Each number is 500 + 40 x the weight over its row's rms, rounded and kept within 0 to 999. Layers, rows and columns count from 0. Numbers have three digits each. The size before them is the row's rms in percent of the matrix's.

# layer 10 MLP down (transposed), 2048x512, rms 0.128, rows 1220-1326, columns 128-191
101:468527516462524534517519466506471510494457513496453468394475495548511449554511544532483533441504488542525465568568529475550516502505502469519552496490460474539463453507475479520430516489502434
107:520509504511531460574446496443483460429495492549483597447463584454436504461499500499433546522475510495468556539451472481532505464527533476512529503407470492547534475555531493454480463503496535
100:535526522533426563588555515538578505564553471406529465492493538438506459554485564556469413470457484439476552533481501482559514518486494537545485500522488478502450478571501506544452491458425453
095:440574470475470500524513533480526498515527545488499571499492506492533502506426537536539416538480561481542475503464511487451499523509475531599488489498507503486492472450473465412418548540500465
106:531401513516470505492517538552493536501447491442422520476501513502475404544579536566570565513571421505564481496543474488553528459495516507474522453563496508481519514477451500535482489542511452
091:484448483564531513541507565498444503472541493593503502560459473491496519466554506478431517522441477427514444469511498524533498432518582519579516518535487583505484466516481484452447498494470438
094:505501533494494494469458462478491402503559519504558477476485541503497540443539497438505522471527518460487529481440473497462519505517545468509431515545443503534463530510573482484540434530515550
098:475570535530508473492450527511493456545504483439484497485538493510522552526537486543444472532541498451491543424468490495502484530536512538418538528534531554472479530537500501549452575472459513
104:522494495476468553455592499516572515537536427475510492533539461429492475474524492513529533532593449501525457514475532516560544508459539458467543469550440540525516421406490536476457477447473503
093:465464456515495476475467499462491505532510515507499453496538429509467456532481503536533506443545576443528503458587480538474466476487459436520497458445508462504490408468551472482460553483591470
097:546529460552484495531481508484492522501546536505474435444496549601486489591444529545572497467481543531500486465468535470508531449486491542516469487481484548504508493562539513491524390530479505
098:460469519457523521474568537567557498494477484416472484475519512505531484497544497543493529416469503572510523479499490541579499518449404455538422480544477448581534498494502519498524560522471521
107:483515485522376419479557526522480481453524474511511450482517519482560421471505530606469552505496460463447501501458542514549592467507456424474475520538502532505477528509583491464474587569473499
105:527514558529479462458484582474543415519459532506560445438482508498493509477525519553550514487489521445445493522501451490581482471566471470500482540552584510494562510534487491496493519532501472
098:450472476494496479518500514464495445514514563511477482418450558500519485513628538510479483447399429470546520498484465539584515504498472415486498476454544516443498458491530523530538474462485592
092:478489519468529432546532482464488503497586522430580501512536555574443480503500436477492540527468463455536471517485492575460459507504505505469521516501568528456541498425523472551501461529541452
103:522517481466524466372476540478496540521486497600488531565479495467464494514465529607513513588473495556466549576481415500543502492475492395466481425525518536500554437479520617429488501516533453
094:620470491509467477474448499589552504467513526495522526534539461538523516468489418485515537535484462542477548502450478476607493476553526434542497425507501463544540458489496467483492553480511570
105:600511413498502513523564505488516524528493513451491447488429531564468432525550482513437534443510462557613471540500475539490451526513572526472503471461522523405554494487547433417513521458501567
094:486499454473509499548396556508467520508506515473461491589476481469504453479547548506483422477497522532457504529460487471556495529485453472481541589537521519522517517486548483592487587518487509
090:551507456450493459525500536496469528480448518521496449510566510552531442436531520484520559453541474520553453545492572491560433507529492536539550448529518528454448524484480488498485478499500457
102:525427504470494481463549495536445503555476556465467429477523410551481510400482476503542487509550414439466525489522496484554483469524472492516511501415484500493463505524525390440498533568505490
100:441509457537458537481505514524540474545453407526505535493528501536476479413515545486468516512467504483579499540532448555516444527532486424439508486516531500531600499499468473425493542422530490
093:570566559480520518598490500469483524474477501420493462536536445529541461483510465517489532496477407466453500448441490543482485533465492566445520471533551549473532552511514496528536505552489477
112:503439497469539479540434426509592465479492429483510495491556475630519526445529522559493511460549508566569558490485527487497466432521482439475533553489506521448513457503508514561499506487429516
096:490488518594448483448562504546515547512469491508562448394471554536605520519477471464422475513549441530521491450490472500421532576480467570502509480540505566526496503524528526454513522478459508
095:526565463430498482503479518483557525476470545486465405458518544491534470474639553481582448570508535463489552494443506495428570484465467429472531445575482499513473511544508478574469471473599554
104:573494458478455433451500533398554454492488560461527489495533528552486483489520538566514549591591547471479431410435426564513537513490458577462467511557562556496442464472514524527511509471544449
094:458492495455488523467496486538492461440455450596515482519544465520513487431467524460515455582478465504550521509434467495494549486555491498521436506521506534401479544512630505453447549633455532
103:426521491493528468480559543406483539414525468477557543473495475526486557465541505468512432518518491496456508466461655493507492478537471516448514555496551458561530437456572519451489472464541483
102:631547477474544447498486529532560510483427509603537466384528507497468519440477471511422543552467524452472437523510465465499417422529463474519416535474518542560515462540514456520494452508556507
104:554443495490444491516516490473473509443566535498527587468493555523564531494568487572462552446571523506538548486490502496531500458556459434560545455580434455493496484456497540497488547538468499
095:534485485453509478511515535554521498507481505527520491524549489481536469482555483481530537516583509511505465533537456537535519490535532534536464532579565516520476534492512570521565524514475381
098:482532478571510541498537568442523471458509502528446522472511472448468569517518507493504511517447431561566424532492487524513522471477532528485479507566510468442507590495432462470430464455460498
100:558507478491479543519467435429444530469579518570488490533523530509506485409471554544513521514485545553530505490510510447524412485516556552466486441495447566514444509509508471464515455535530464
096:565522439489519515525572502407523478430496462498452457480500484558465553467487530458499558514523464491479458574504537567518528454469447523456532527430480576519493464494516447469501515505425565
099:472523543493531529520517543583460523538467532595466440506460521474475476476465550502521594534541456544500433515465496520558488508510542513462464519453459541569518501480488551454483594545505557
098:484463516443408617505471495476539494519490482483564455562418594437474581520476494541568491488514489407484518507420493508544462484454505385432535490488547549528540500511413533510511519471507511
092:487479460484490496544514422491529488468535453499518515589566515454542511470506506443479449530499445508476539495515437405538434530479527514425507526396539587457527574536466516510482572510441463
101:478524506526529477526500489544444535565476552476542405521485462513499561475458516535478480517487470578515550446483506508506434452474482551524477414525576491493520449462496496497430532468520410
098:541488494479540508482416508557538544487515515493468473525495568490509488461534534478501489516497531438496566488493503444496479470468492468501427435495438499484510552507599526538512509443486501
100:534539544582494484461544468515447484508454513524557511494487530461464514510499472563511533529486544513527559498504441527445465467531561525501473520496497523446526539538507456428487440472492592
094:486479487531519493479521506468515504516475544524619530493542544449485500526472481495527426494470486471496491492521429540487448477485518489500510562469569443508492559549521456462514574510567528
110:520558505504492418460470426497444534487431508465543429497504479603410568509491580550531518510463478523523499491475520460527548499499506559529527525506524538461567457563481504533537473526498562
105:477511556489518564547529459444489465460465488540543508473477596503499478553549467540519462553446527473467493567553469505405500486410482443408497488458587453446500484591503468563496493478503515
094:522469523510474552511597490462526504460492515473548543490439452462482505502507496520540497524501500426478590472464496511461540515508475404451498447454551504525482478613481454484527514489456503
101:553490535501482538464540575416536551405487516494499463485494472516483563551609509453524475468468432456508482337485490487499506531478525505560491486466506509475409571503470469448495521448443487
100:499498494541499599534444521487511468545534517487458436417513542499507481605484585452533494528394533429481447557457480513471512501534462444572459528495507427488508544534536498411503504484479475
095:451467522498570474538519512582533498455470606515544518450512505455485446515437490519502481575616489480488509528443501467515505526439533563521476629489476459492485505497464476444560493549576448
107:413473578511458437482559512472457524480498474527496482510540563521489464526519531528496502470514523492461528463492529495514444507483515465487534486563496490583518497517494517495557493499461490
107:478498446565570534422503454474503519494515480472486550477486517570506531438486483471485458511472568474478507534533532463507452488493561520504465502516468512540483534459473501528485436482458493
112:453431491572467496476484408436486428523447553498434527523487538530544572497490460535416435518596514521483517484445559425490507488492460474552508518519511466504545497482522471558471522531458564
096:467529581408454480497535501499421542505482460520567566462482518459471487499560469532529496500553547484577498449569492489553489502527581512465500490509527538517470490446495472534469465425548496
105:513543456514496523444521442543479516469554497499512508541491490408542531515487426520559523487482424462576510457538493486490476510461488544469508501488501522500516499496621517476583459495519544
100:422487584537542485515464495501428469468521459482481571466463515531434445518507557476547439525454456515466443519525518531427471503564417513492566464524517401534539484509562563530532552486551451
092:567473480421535480475484450485530545553484568490476546517472512455453530462485512491432555468515519457500477482550548502536473495497574480513483527529436486552501494485485473595592514493499484
101:533534449511508513456478441520520476486475521535544469512509477489425499613488561524497521525463556563524507457487440545504442460492486496529522517414515478456477433603505504514456529511479530
101:508485573498509442485509510504534513463464499494444447534495527434494528433479485481506457549522440520551499465495526477512466530493541523543465562546439481510426507548472608519447488487507461
084:524588427560532411544449487481471494551562485436508503533558487477480479512485520480552478467482463540538528418462501445515587456532547467491502531515445488578561529516552500516529540433495566
092:354459538500571491440501411441487530500503503529462517470457513435533435507550505410564494511472497511475483532495468416501494430441420546557504532483577528490521477494486434515558515503529458
100:481534438464478441557487507497518495509547566516536478488498455515491553484406530513549475479410534492428541528523526494468496495502538471407519492503432506443585524499505490517514506525551504
099:532543524461508527465521582434497576519449524502496446442470551489489508502543515567464491554517508521524539498438505424432527507487482519479513457493447464509416539483474458552485510486461518
096:456504455484523495514427500527446499458518503439553474475447497534482466467574557515501509511483473450467477531555520536457480526463521403507483495489552487519497484455511496554436486441527445
101:531479484419567556441536470471491502484484517497478470482527513522437400507507539478527504489545514496498472393536482525418574521431486486466482620567442520517502511536499530495567448518522462
108:496479525592541504484593527429539540497487516553523522515493517485484509494516477459537502433519563510491552569466469490551513506455506411594477451510420516511492492520485494448505489589525559
094:484543502519466540447532534513459534518593486516439479491520485474475443518492535554516485464491509493484511513511498561581511482589551496489449516495530526592475469563494499513463485471449476
109:431491449531499520528470557485464548501508505484433517489544523533516473532545576488463453552435544409523456479540497510498539454505530517518527489522438495568449555574469508457497482486494522
102:527507401449477439475529553476547495479525479549490532508413493536430547475437534488463472491527556458527560489510455619503459495473561408450504475469513475449504460553472469508577495478547547
102:471515491447512464519531508455554498444488529452413491553570583519555499518487442421476480509537445479497549525467474454482499548520526543500491507527500449487522536473597482498464575557483503
101:563492508457597545512554515514550525528458530508443506442518481468465522451542544494466433430521448530452473493451568504490501510512482492422491539487471482464525491508480470488488481524469501
097:462504523459495460417514444530530519462565490520515508447488484544514513485504521571548532529453503400445475413530554485464542552554530517535474478528489488534381495494479410522475452436403465
097:493543504545523495520485490468482513556449513533404462501479476507510554466512545476485410509495458599456497521515513524557505502505493451451498548482471497535539447462544554532554552489516505
098:543562489511554477528481504477559493469503489493554533536487436442508532512507541469503487511518473471502464501485440498496483557461504490474577530507442493432491526471505497521495507473520538
107:427596485491576513503469553556458590469456496489527463456486486469571531579505532517486500546452527591489612524489484545475522559488495523500482504495434505512523548575516486521540425507519560
098:487571470570472492456468469481494516492459506446491520574501529459494508542547490516465468495464496509554562495493434567501537588492491524472496521420497420512469518443501460480492482511549545
099:516473402507500506516528514510488428539486532522478446460499531544497470510460496501467588471517446562468518580462438541495470519513474475484519517467450482570498578552477400458507492447527554
107:499472476429485525544502558506591507437483471423515450474541484492521542466540525493507417551456512532506509484523532473464438456532464428431505514514529500479447414503449503547567578452488459
104:441528537493474466508536545527552454443476470531466514518469464543481450465548496567537516506512523547454522548533522471457549477383515524484533422493505503508542493489462473524458531570500482
101:532476510552537501518474637499449503529415502446518500605438430527569535494518433563514460519467575515542532521569513447533589528433528540501512482468457532410507435430470448467453454491445471
100:594479466500471526483531607530518541486502488489512456436485578539530460470517531480458432515481401477560469466516484480549489513495485455513532490515527513487570526508502527468523478487426584
096:496541541514488524455516474540419407471518520541504498462472388499481454529520498479560450392500552530436552487490557518453483529532492425523478464479444489462591428551509410490472463538560499
091:525466484508512504475501490522466511481436470543457539581524474527483484534481533512478483439531495454530601546504469485485463504510476491523479515495479501493495474503415482538512497533483547
102:468489492542454464492438514527537520528535502518545507564517499501571452522495424551504498507469532443410504451538512509493464505491502419540453631478502533571503450518500437546553522484491570
097:545517511498506564488462415525542605510427394527511575485577528493533550510548535466558526520500517486472475525499500489510525501452517510494501442438511483513529477541456446453496492483499484
100:567464585481518433460532469498528509521385458519560425473587545544454531556494462468467469465528447558611476478541522471505497435478466431515466563432519475552527531472467488486500416488529533
098:535436535434526545461519573462500603470387521484371479507509487507512544500461490457500494499497494560524529478450525451499566523460478540513458459479498507510510475472434489471495542485529417
095:460490485566467463507507456548491486508463527525487503510456501519562412459464531524560443435542554474473481452522623479553440494507503565479525494539522466466442514467586519491496509503465490
094:504495501551465476523460476563569544502566532493463498506482510460514541488452571518504489401480466418465468453421548594517487460519539542506523549469506541498447448496448510581539541538540539
102:478470483523489503459544551484487523431498468455495510511474499512422520496491418512508511507471542513501426552533465432525538433479493476533476527517497498512425465544478444546519547436486521
090:492439428503518484524564625483477487416435515603431529507450496532507480542498452461507512521507478524450448497542488474509461484488520536525535568499523488513470555484530533505538537485441476
099:419536442514480518441463502545471529448489506505491439515504451536531481523536473501484507529556538456398500446484428552411518499470492424475478459518541487548457502491630505520525412500499553
095:519516543466575528550446464525496513497471545559476531449551470463529455430532512446505513560564465527548420502446565581527451440541502499499485473510499520510547496467439521558479444501404572
094:518510496522471503475468539467476482444537466456532475524468512547557511472504500464480513498469475499480531517494454551400460458416514476418528529565541491467493622472527503520548498436453502
105:475503497463514498463473510512477496446472483503564523521541529520473500441504540486502362484396459480520504498458495494475552498596564518508538480555525508505491501562491467438494486481479442
109:535502531551530502499470578531554398524558455535501432515563470468564474482465511484558509518591537468515613451557513506554468518549567516476498440519594565428483522462523485543488578543546482
088:470460553507491459513461517499470479499415463523554526559466565494521526553496465555513506449474504537488479551439434460513503580469439481508500445466552529435556454525490517523465536479515488
104:542536514540488518509400501465536588511462540470538562525541531516440478580505432535507497462483540562532517476486565524449466531575523588520503474518518509535529461472490508446528546434530520
094:469519520472533438468520478550603531441564485474538456557556481438444511521456470484525412580515495498523495577484562488432538471470469543454497469555520439512424506502437511463491448530453528
106:472504515475519480485414458470597497559504499524441498433470436462527519508539494506519468496459520594478463499535479467474515502445452525473522466488464460468509464587432511550534473475525510
096:522503476511487555479449535552517510541560466558515510478561492456582464499507506526464439545517484564525491525448565571492451494493521527435513514472454511455464466494425549477485535424532517
096:538481565518518563457509452518518447586528496533470461617536544451511510533494455450502516502446495497479509503498489527582471449532502521440437470460535476550429541533488467499532482582461443
103:516511462543462502433565486462453475505380525485523574494475497471433513510465457459507467491463507440520491498523547512492549500458503521526467464469483496588525491539456551482451514506512524
100:534480521525460523531472562506623557517458400466550533488462626540462476539546506550435522418447423477486490566524489435494468488494475541495507484521511483482476518519533469427511481514515489
094:559509505477543508552573501543512492524472492548433458512520514475449506423518417452492500528569488480509515489510576501427467465476505475469551424484469591545516556525598518480485546510534522
100:530477494471489534550427428517502484533467454476539510587497494480466485425498525458547526521500525561531510554496410452494540496519512414509522496550571486486517501429561551490518538513475524
104:549449530540546407437475482522467543456510540494438497458432436510507515508478524487494497508486556458470509501511532438490535518524513506549493571560464438528514478488485560500550546458521498
101:454541471476494457535496455486415527548488440520510465547440574515491496560481486485459555543542502462489556511484446523433557483559530458535508495582441532554504531475469467525454434491483538
# layer 10 MLP up, 2048x512, rms 0.119, rows 1221-1327, columns 128-191
106:525476511489521460559487519525506529470501622495465481508477527491543445520524525488518457479516496494580492426556487465449404523530491450504486491445474477499477508452495488507534498491471467
103:467541519524547453459470514476470527470536512543494529540524517520516531533491499418480586438581511509534492442506473476484491515465517440477470498505494504521485466522459465494539501485523507
094:513499530486456453422478521513468572470527490455494481531480525518592532524555413497490505524427468516472557509567465527498480538392569509530500460462478411520563525522479511506457523465486504
102:532551519444500496475548455494522525467479515482567510495514530502479505506440481410494443521483542502495495584445479556470517441517473441493440508488510482445475546433518467459445509506443429
094:528459487499479502534545473449574486536498539437534521468562493472554475495460417540480573473523506548484489557491498517479446508514422448491511501516531514505411534477524509535474482518511489
091:574486513560479520505535490471535455491501541469455562475428453419496474475502478554505473561468514455512499496469469531506498482459401547539468532483561548467484540462511558560512478507427515
103:587505495521462527449547504533500514520514503506444585531505440516511493463545504524570549525518420467444502450444459502548514465565482584552480526576439563458463528436527468469544519449483533
101:521491526484584452505533550456483490425520562469467523439492449509536443446523518523505518519486525547480536509529531494478522520534431574535523559527481551467446488512457539536487550508434472
100:461499488497504545556485517486502605448501567549529558493495496566520554524453483513554448502524451593547477479500505505516498430522475527451463506476453505531517497558460471493538501498551521
097:531495524387498495552480490505472436503545459419456525516499509495452543496546468527531519569414472490533498552464523545457472524569525515505503473532544468514556543458437434537516546487586514
102:566461539497556448572532520436542571473497526519421495573463524504485472431513461554479541555433519497567550554581488501510446497453482473547572521461540501493583490469494439487522470524506463
108:593468502505523522551484444460556497509512581532523445518542518568557482438402503393480450542490535533505500445515436498454518493529532483529517466526529471495555476446571406570555521496456565
101:516513529558536466473572432493526529617513478491507492530536559460454512452471522470492487528631499525531490416455517552526471491519527463533492485479627487528440480546511420525496502491559515
098:522524554464521578540558434485490485500530473530542560505498491522544570382524506521460478485531525520511521576498541423544573495560516537513518488534501537505492525521534478499531534464496544
096:503478580485488571438474526484481528494474380497434556503472484508514570538424533503551389513503482485479481525469515455512579579534456530512462423479533420488542501565448517538539548539466535
102:504507470457578463458491510501565562464496577530500456432443419486501453486525436464473616476507525487454400543475494535469491492465587563506473499494549476487508540526483487482546547588545470
091:514518540516544446464469478478403558510427542545504543517467433498427479440427432503471476532494593505445442582473568590481503526474541462556491520619494492554550491430436499511521464481528477
103:479505493480559488473515520488492587561531508587585441502529487430500489566540517394484456475505510560601522491466507464491521494498501517563446486539482488503447467483479441499577555525493530
091:509497472557452491575546562521540486468438504450508360517527528477398542468554545600546557503529493492448449630530450510510464474493506488531486465472501565501493464529567528516441498515564528
093:402564495567516465543474437535499486521486437530537517473500498474522465542481522563472499532529443537499526526530479396546501516478554477508459470448557514570544436497487484514535502530493564
104:476444512408517514459548493507498484468511563476430475482481456461524520511476439530561500528513458418512499443486441519496510568522470527497509448468555454453520508558468428482476521527540465
098:507496524501474482492415503438470576534561458459491496517494454511458530501456522502402560474512496495474455499536540480474568465493490476528491491486497471460499428497513502498491466544515511
101:550488529540502529414486534462533470508430541475504522464447544510496536570582505452503406566495522552454533520485498450504491550470507442484520506484499397480435456505471518442482426482489526
107:459467450442474432417589539522485490490501505481422493540565512457491552525502560524497480528507518490492514487456425446428530475542478515535568496510499478537490471540485555561551503538540454
097:483501491489457518561533519505465503440596494511481496528472494476548520415538497492532553545487561547448497483458556514572527513446434383479587419520557501498503514465536497549465494491567512
097:553496502474485453519552478512472469550482472513462503566532467564441468551514523490494500466530519522593499405536480502486475524497480496479494520481522626506551540516495482451477539497568477
107:409514470536526509485448521481592510565476514418457476547459454436557445455494482532510575520472451558507479521575507500557445548472465471517498402482513478489497416500473445504533488464502519
100:511458472466484495458504477472483488528451502449443521468459525513495571526493579551511482539506488538470490541553508545569503514529498541582572503482572500532524522497517492544592461487529478
101:483539432542494487526471479529576510443498476612565542532512486516507492445443597502494466474485445523426467437539500468439544563538550529454501470488474495486454483473455553474554478408520527
101:498522468501469447484541517545527587489478463513563516419530453527472528445492493466523530519524563526489502479494461511476427465570517449482518606552544469513561457565494500491541440516510495
102:470592477494451537470501504546490493380464491513525440482449506410514548483495468534433567501553470493539503533491527496505494495507444501513470489490530542562491381515533584536516478482525525
096:480443535503485517508443558526491508500403416482456483513490471497498533444496511449425533475496468522474515558467525478506497492574579522529544447553506487527506521591495459505431482524522492
104:522444488563537502546497520531555533510451510432512523488492489486430446506544501501458496514544492469509478531535463535418439444476473403589577561542535447455504444471488452439463421489568533
099:560470460528537475531487482479473522543594486476491482532521503518560504471506558517481547439450467463507484474469471472509586450435503470448570497483550612502503486487491491510497555513525510
097:393537481458532544528523517480418417523486518523470461540501554514543475486438464540410486493436604507557549446490476447552523485520525463495524563516504480571510549506484494464484500527485451
100:519495455435541476492500566468458553500450511477508490573531520605504514501501523468453529539462441469518419472487498422460529469480554483528539454570524557520447500550480513481487529494500569
104:528478513522481484530568539509476474490577495508485483467509509543495435491554554465419403539405472542533454521540489530512520556535445545501524510510527428459455565509557485469431505525523473
099:473469536435611545505462466644539446513464571501436597506483426494463538518528547511470513510431482494569544574555499478543531488516505434460487533512506500508432489478467537599465428482496503
099:495462538487515493545560495535524455498405423474465536469463459489580557433517454566505567487465497455496462477491476443458450487544507501534497487475472426449511397541487520500495475490499502
097:534481504463476520472507451516435419450529496457488480522493490536420516475523509510534422577528453529502492495558480495511549528483479444536443602572540493473510535555497478494534528556468507
099:455495527467492552511521493534483518537535482488451467476482458482447431507490448504504432492536515585490470532445441605465533513482488529509443431498532461474466444568465483533474444495482483
095:512511526480498482496490501499419512517504477509479404473500454518523388506543538498485554445491525491505481523474467434564561536471509620501524433508506576535459512538495517509536478533486452
103:522413436506452548488459508460499561479522471528475496507491528506473513493458539617474532454456483426527456498445486527528490508516508528541441514483528556467490518480409527440523498453441500
100:497447386495508468445453423535488478471492525475439562530528430506408538507482521498458470486516512491541431445500541508515512475592537508530474531552406553510533522464487554545514497466512493
097:505593499461509440471545522494470475511478445457455519520503495559534469495541480488529539517496480491492527480453461457526464565424546476501455463547449602512518477608605486513482422474585435
103:449511558519485492504415526505507520467564484483496508500549480488556478502468502598516518550492508458520496515475562582493515495458502509524509515549502544489536481549501468554498515485521455
102:558487477472579531560442531505505494461433487488511493521487481485415560478485514545559516486499494486497544513499448552525517473482526507434630506491475502447574460415449537451477508523476496
098:519514480510461499445521478455517525517441482485490504586578486588536493511530471486501487554407622486538433530478494415514543552516438543506524472540601505445531473526534551482474512476473566
105:509478515484418528504482522568487522427436465499556399521536561484511484450465573444461506501480505545547514490472512570496516522595461467586461452584540433524462480514539529515475490500453590
105:543476480512442462517502548472546488472572533531468527490511490479467518552513486510361552526496472468515450480499491454512515525521509536480451535410471416499441526450546471460553549453571503
108:495576546464520513504530474456493516532543501573537454507494462513438527524507519460505457394536565511480477499472515448484523448407534501492504556499485507528492531533496460459506488498503549
095:467492466432490505548443549505495514559522551526365502493511468565483499448454540493538467375509475527443511534492529514528517514513439503509470588441515532479422490502537517448495507448502476
105:563413541574466493445573487437568447514570503547537503482538515503563535487531487488466474497454552492465498497518556474486481574468428489468431465486499545540529448483491548527440504553514495
101:473500443488417501508491494528459527514513532480440547543506477496542450441562534543446499524467465477468554462467465389490473457515509493516490529491440404466458432544507565518414476504527465
094:400546491580428439531485533520479539511506488480534559549554496519451519480489424600510568541486471434480497549475494480498483501544472479511525466436488563550434495470523441480496419515523494
103:531529422504464484512494447513492653450529528525497515535460548483462487478467547495518450532580523466496523542524542415480557494522487536407475565491552479485517539522519532533497521439529474
102:502520520525518561530513541502518487461402471510529452491419519445495458473398483501494461474474539487468475506415457496457484449473508470521471527438529469495546508522483467540392563489430578
088:464477492493436505470501483514480522510457549565452556546505518552493516485495515507480493530525507446515457496465485421513502542554525446486450549455471475522563506525537541527526497584523529
096:571499483502492501481471518534487495554516572475492497585493451600441566592517602517470451395572528496455472508454533497502540537529515480479472490489483526556467491550486447461422467496557526
102:537504444556436505497584536516538467462555579524522468520535478521538443502544532529462512456478495521529488534558454408510513447378483478494468616507465441474537496417475575489466521521571536
098:568478483470543526439485526456472487474497535452572414442554505455470519464491414503493545437472517558505542426508526423492510431557476474451497485543459551491507545482439459483549539520569512
098:504540487519587544483527480508495400548532477543507497516471493463536435527473443491540435551540486589581450509444501526467518526436490579500499498477519476611441469499544480540478494574474573
103:489523546486539526447516550583489504526466460464499488533545423516487464420506452482517586516551494532521511422445530549503479529567494525438551472475590551461586518442562480502547427474402517
107:503535523429484542489501476558436476515474534528525465511398536484470522423454456554566483458530579486530532490479495456504482547506518503471503491478480568496525436504577429515500486475514476
100:489465533477500497572532525474528500550470483557480517540495517518475559445541474480532506475454573471513510505487534555491499439448405518557508487548461488480464447467478483539543459533530446
103:481453549526471527487478516453569498461479502474551474547457463553466513464488563547513476513553476496510542456486580496592488509496485506446527593481620509479578476523455547466536434495400510
101:422530450524556515530545498447532495488493502527434565539540535486501460580460482440488467491502550556470525525564495567505478442432524527434487468464438540506453489530506520478503488512514512
101:495486478445439508486430538524464559524415506594477460466514524454555519543511448547500533513465565473482495497452498464548496535400454519487510542491536456467477552473466498527519531480505471
097:501460495473547516527477457421452547413579475474443507554475509572467512569488565470525566560507544464470543509479448533500530513528476534519484504485561559445508466501499520538429498521476474
099:564454442519485468499472536553481501504530458533405514585525450525444538517533563505401537478473440527558513496454462542532514510503522620574490466501524554511493471572497489459555565544576544
099:502485475470497457552612568515499555503545521459490493453475454514455420550391469449498497450504510514462439528506476445469528514499525436586443493524480564481525458474567550482544538527551530
097:533511487466459497535583533500471471400387511435526542519411525460507573542452492495474565472521470429558469477509516455486542500539518511491498528490551438523566509502510451473460434509506443
106:522526505477423486496573528570548522530526485481527563580515495439486457478501493580446545551529530471514541536440481604525494500541486402480502494584525583444494500379457485510425583539458493
097:521471579432549522511574499521524477535546553518467533510529613457528508448470528593460494505503458486498527469442500393473528453562523468530457533504549511550544446523510518534437511451510532
100:457527518466524459432520571456467461470535518535541529582494542498518513539536521491489444443481445554542458526535494495488552399561477474456537467489525498555522451480468505481480490556466484
105:468437416427472466511458577640473464479471541543435518510486534466512422561449502467500466490443520493506525428554534529532473526511472504524521527541494493420523499490479536481506583473600551
103:483490471406503483522465561470452503506487511477510507445479504527532475465518559470442539551465556508477485573551531569494480481503528571522504464436466535442487493537488491440543538488515542
102:486512499460526502600447445565487497506489513529485419489479500430462517514558453517514476547518494475496514535471531497538540477590481547405441536447470481532613578483542473449558498489507539
102:452484486488474478528558541489518521554480537434528440510426494547565452544524501492422511515453551506477474466499488460489551591484483455534496522470465512488507469422433506487433479545484484
096:496503456501516430465498535491557522456410497546445513507523503484527532480493526496514535524491564426502432476453506483428415471481482469555429551517470516580498521514525540512521431541495516
089:521524470519456544504435553486548536534477521423481498586501528549490512449472512498511439473562471518478451594546534496538577456527504483423475546463533474509585469502503449510420469460422523
100:461528485528525565453535494483502504571459431486515479478470447538468461520471507519461522451475479467610467479446533506526520508555435489541506448482498501518466462438510516629545474500491525
094:500419460460556467496410546454552557527459460453514543523407455534488511519507557506504570439491523540473534481464429408458463455565500507514479552466504570507452530583487553503563499543487532
099:457510570432570494442494511496503517529459528470483530509486482524545548583467507512586530441452467545532552499563461463526518503501494543475474529463501463536516491538527536501590471522533512
105:511518503472494492504461498479443471519518549476476482487452502485462496529492499501508533618436477472475540507476492530412476519486513562569522507471499465468551403512442482565564541586553475
100:512500491514501532474476582531528477448546498518489488550526526520535490523474509468518503426527526490494419518460448482459494527467523499542524453517490555480557497428532474501581508468524468
095:532527557498497463448496523441487458529455492439517581519487486437459451502475429566459478536551456487500517469560507484437489608499518443553482479461497520501471477525530445493511551488484486
102:507513542510478478458492556485514502497461503409481548476503515568510536503495505483492529454502504562508501482544518508571532506491488544477503398496441560465533517415511481527504498484551465
092:528568506476458482405568379477502480522543450479499440521525529476538512538438504480468494466431534491559498472504523474447553502474531494451500473525495479518556404470464492502472529517531466
098:520525518581535562498556503528513498447478497483476527488485404518486460539549498568461540497506559466522570434443498474531509551589601519520511434519480505523489455459460521574456528525447418
100:475506471557517476536488459492489529459484494429479468472538539590551497514434485586485482477498531504459440526540472491552497510554451485442535520498466507583508480500504545457506537452588494
102:513505488515513522455546479493469503518537521520498525510511502482522517542506477492480516559532407541561495465603490455538480457547500470524467462539520513603529456521536459555524588484499519
102:550433514504463486531456499502402503465490506493493526453526582513602562429519570478549450523471456483475458454495517440449462501541541443540484554492507523472467484435471512429563496475560529
106:555401513498484497483534497547473472513546506508445507614541477554508578468502475502471533559518493491480472447483522545496525479400516464489511511574528465504505483492494473431510493518528507
084:472441488491552520540524543471480489501482521487400546546543518489468548543546508558523484413523490531478508549473490471492490610459508523507537558512512498516482517486485480519543497483531507
110:524470476510510523530566488524462523528526518383441466470418508475554546483533447503525560476526612532349518464446504546495481533517546494555434479425501464605456387511531505509525507482546472
094:525387484582535477541417496454514483565465503543500497484494465482515501503531536513540581434535529513444552526520412508454393601464546489557554549497553479440548530517495524506545483539498477
105:514503486533471532551536437564433533449443494455564553545503507497470561460543486487515488510465499530512579491484493567527544492511493532474482495481460517573513569528446516471559590529510514
095:500497562518507461447550521513466493604471502513502449534500531481463434520461528517480538495412573531524490488510459536577473564511471466516533508547542516510527484491504453497557468502453466
099:514509520525508489517482476481479449538568509455486522486550544514540524422488509533454546508601454507526461487503485472394456539527524524449569478460493523503502413484492464499520458520488568
099:497576486513537494523578528518492516488454492441468501501469448484492474467483503542497478491517537485516508464510500574461538415535400546587469469514516511512551565412548474505457479557549500
106:444435398551516502495534525490445479468437570517432444457530463586504528464536490500549492476562456508502468480501476467513503484451463475470543532467413529523535465474573505494617472570540479
100:507489481562515476507458511476503564509561427481519570464515476471451477512525516536511480455488484496465512484446423499529537513501459441510491541532578448505541468480496566517587541474546440
104:568466486475558496515482450417522537432562507515476547491496492479452591467540420532447515464584474418443584458511464609552482446546443426545493501505510455471549462519541494546432436560600584
100:498522471552491489520515582515505504513474467489451500475542440537439554530502551458500473453524445458480517537576509542427531468482525553494474529477487539512501413498502515548491459510530519
099:444576520479468507476471495543466505438533522490508437507528454543471540408529500545446557519475497493544527435518479495448545476499543547566488476577501469542533508481434513478521461421600537
095:456519556575491531466520524470501452502535429464501499495524505507475456477529552486457542500434519511507493498510488465514526546442510445571515512486548554478554477466559524538543481483539521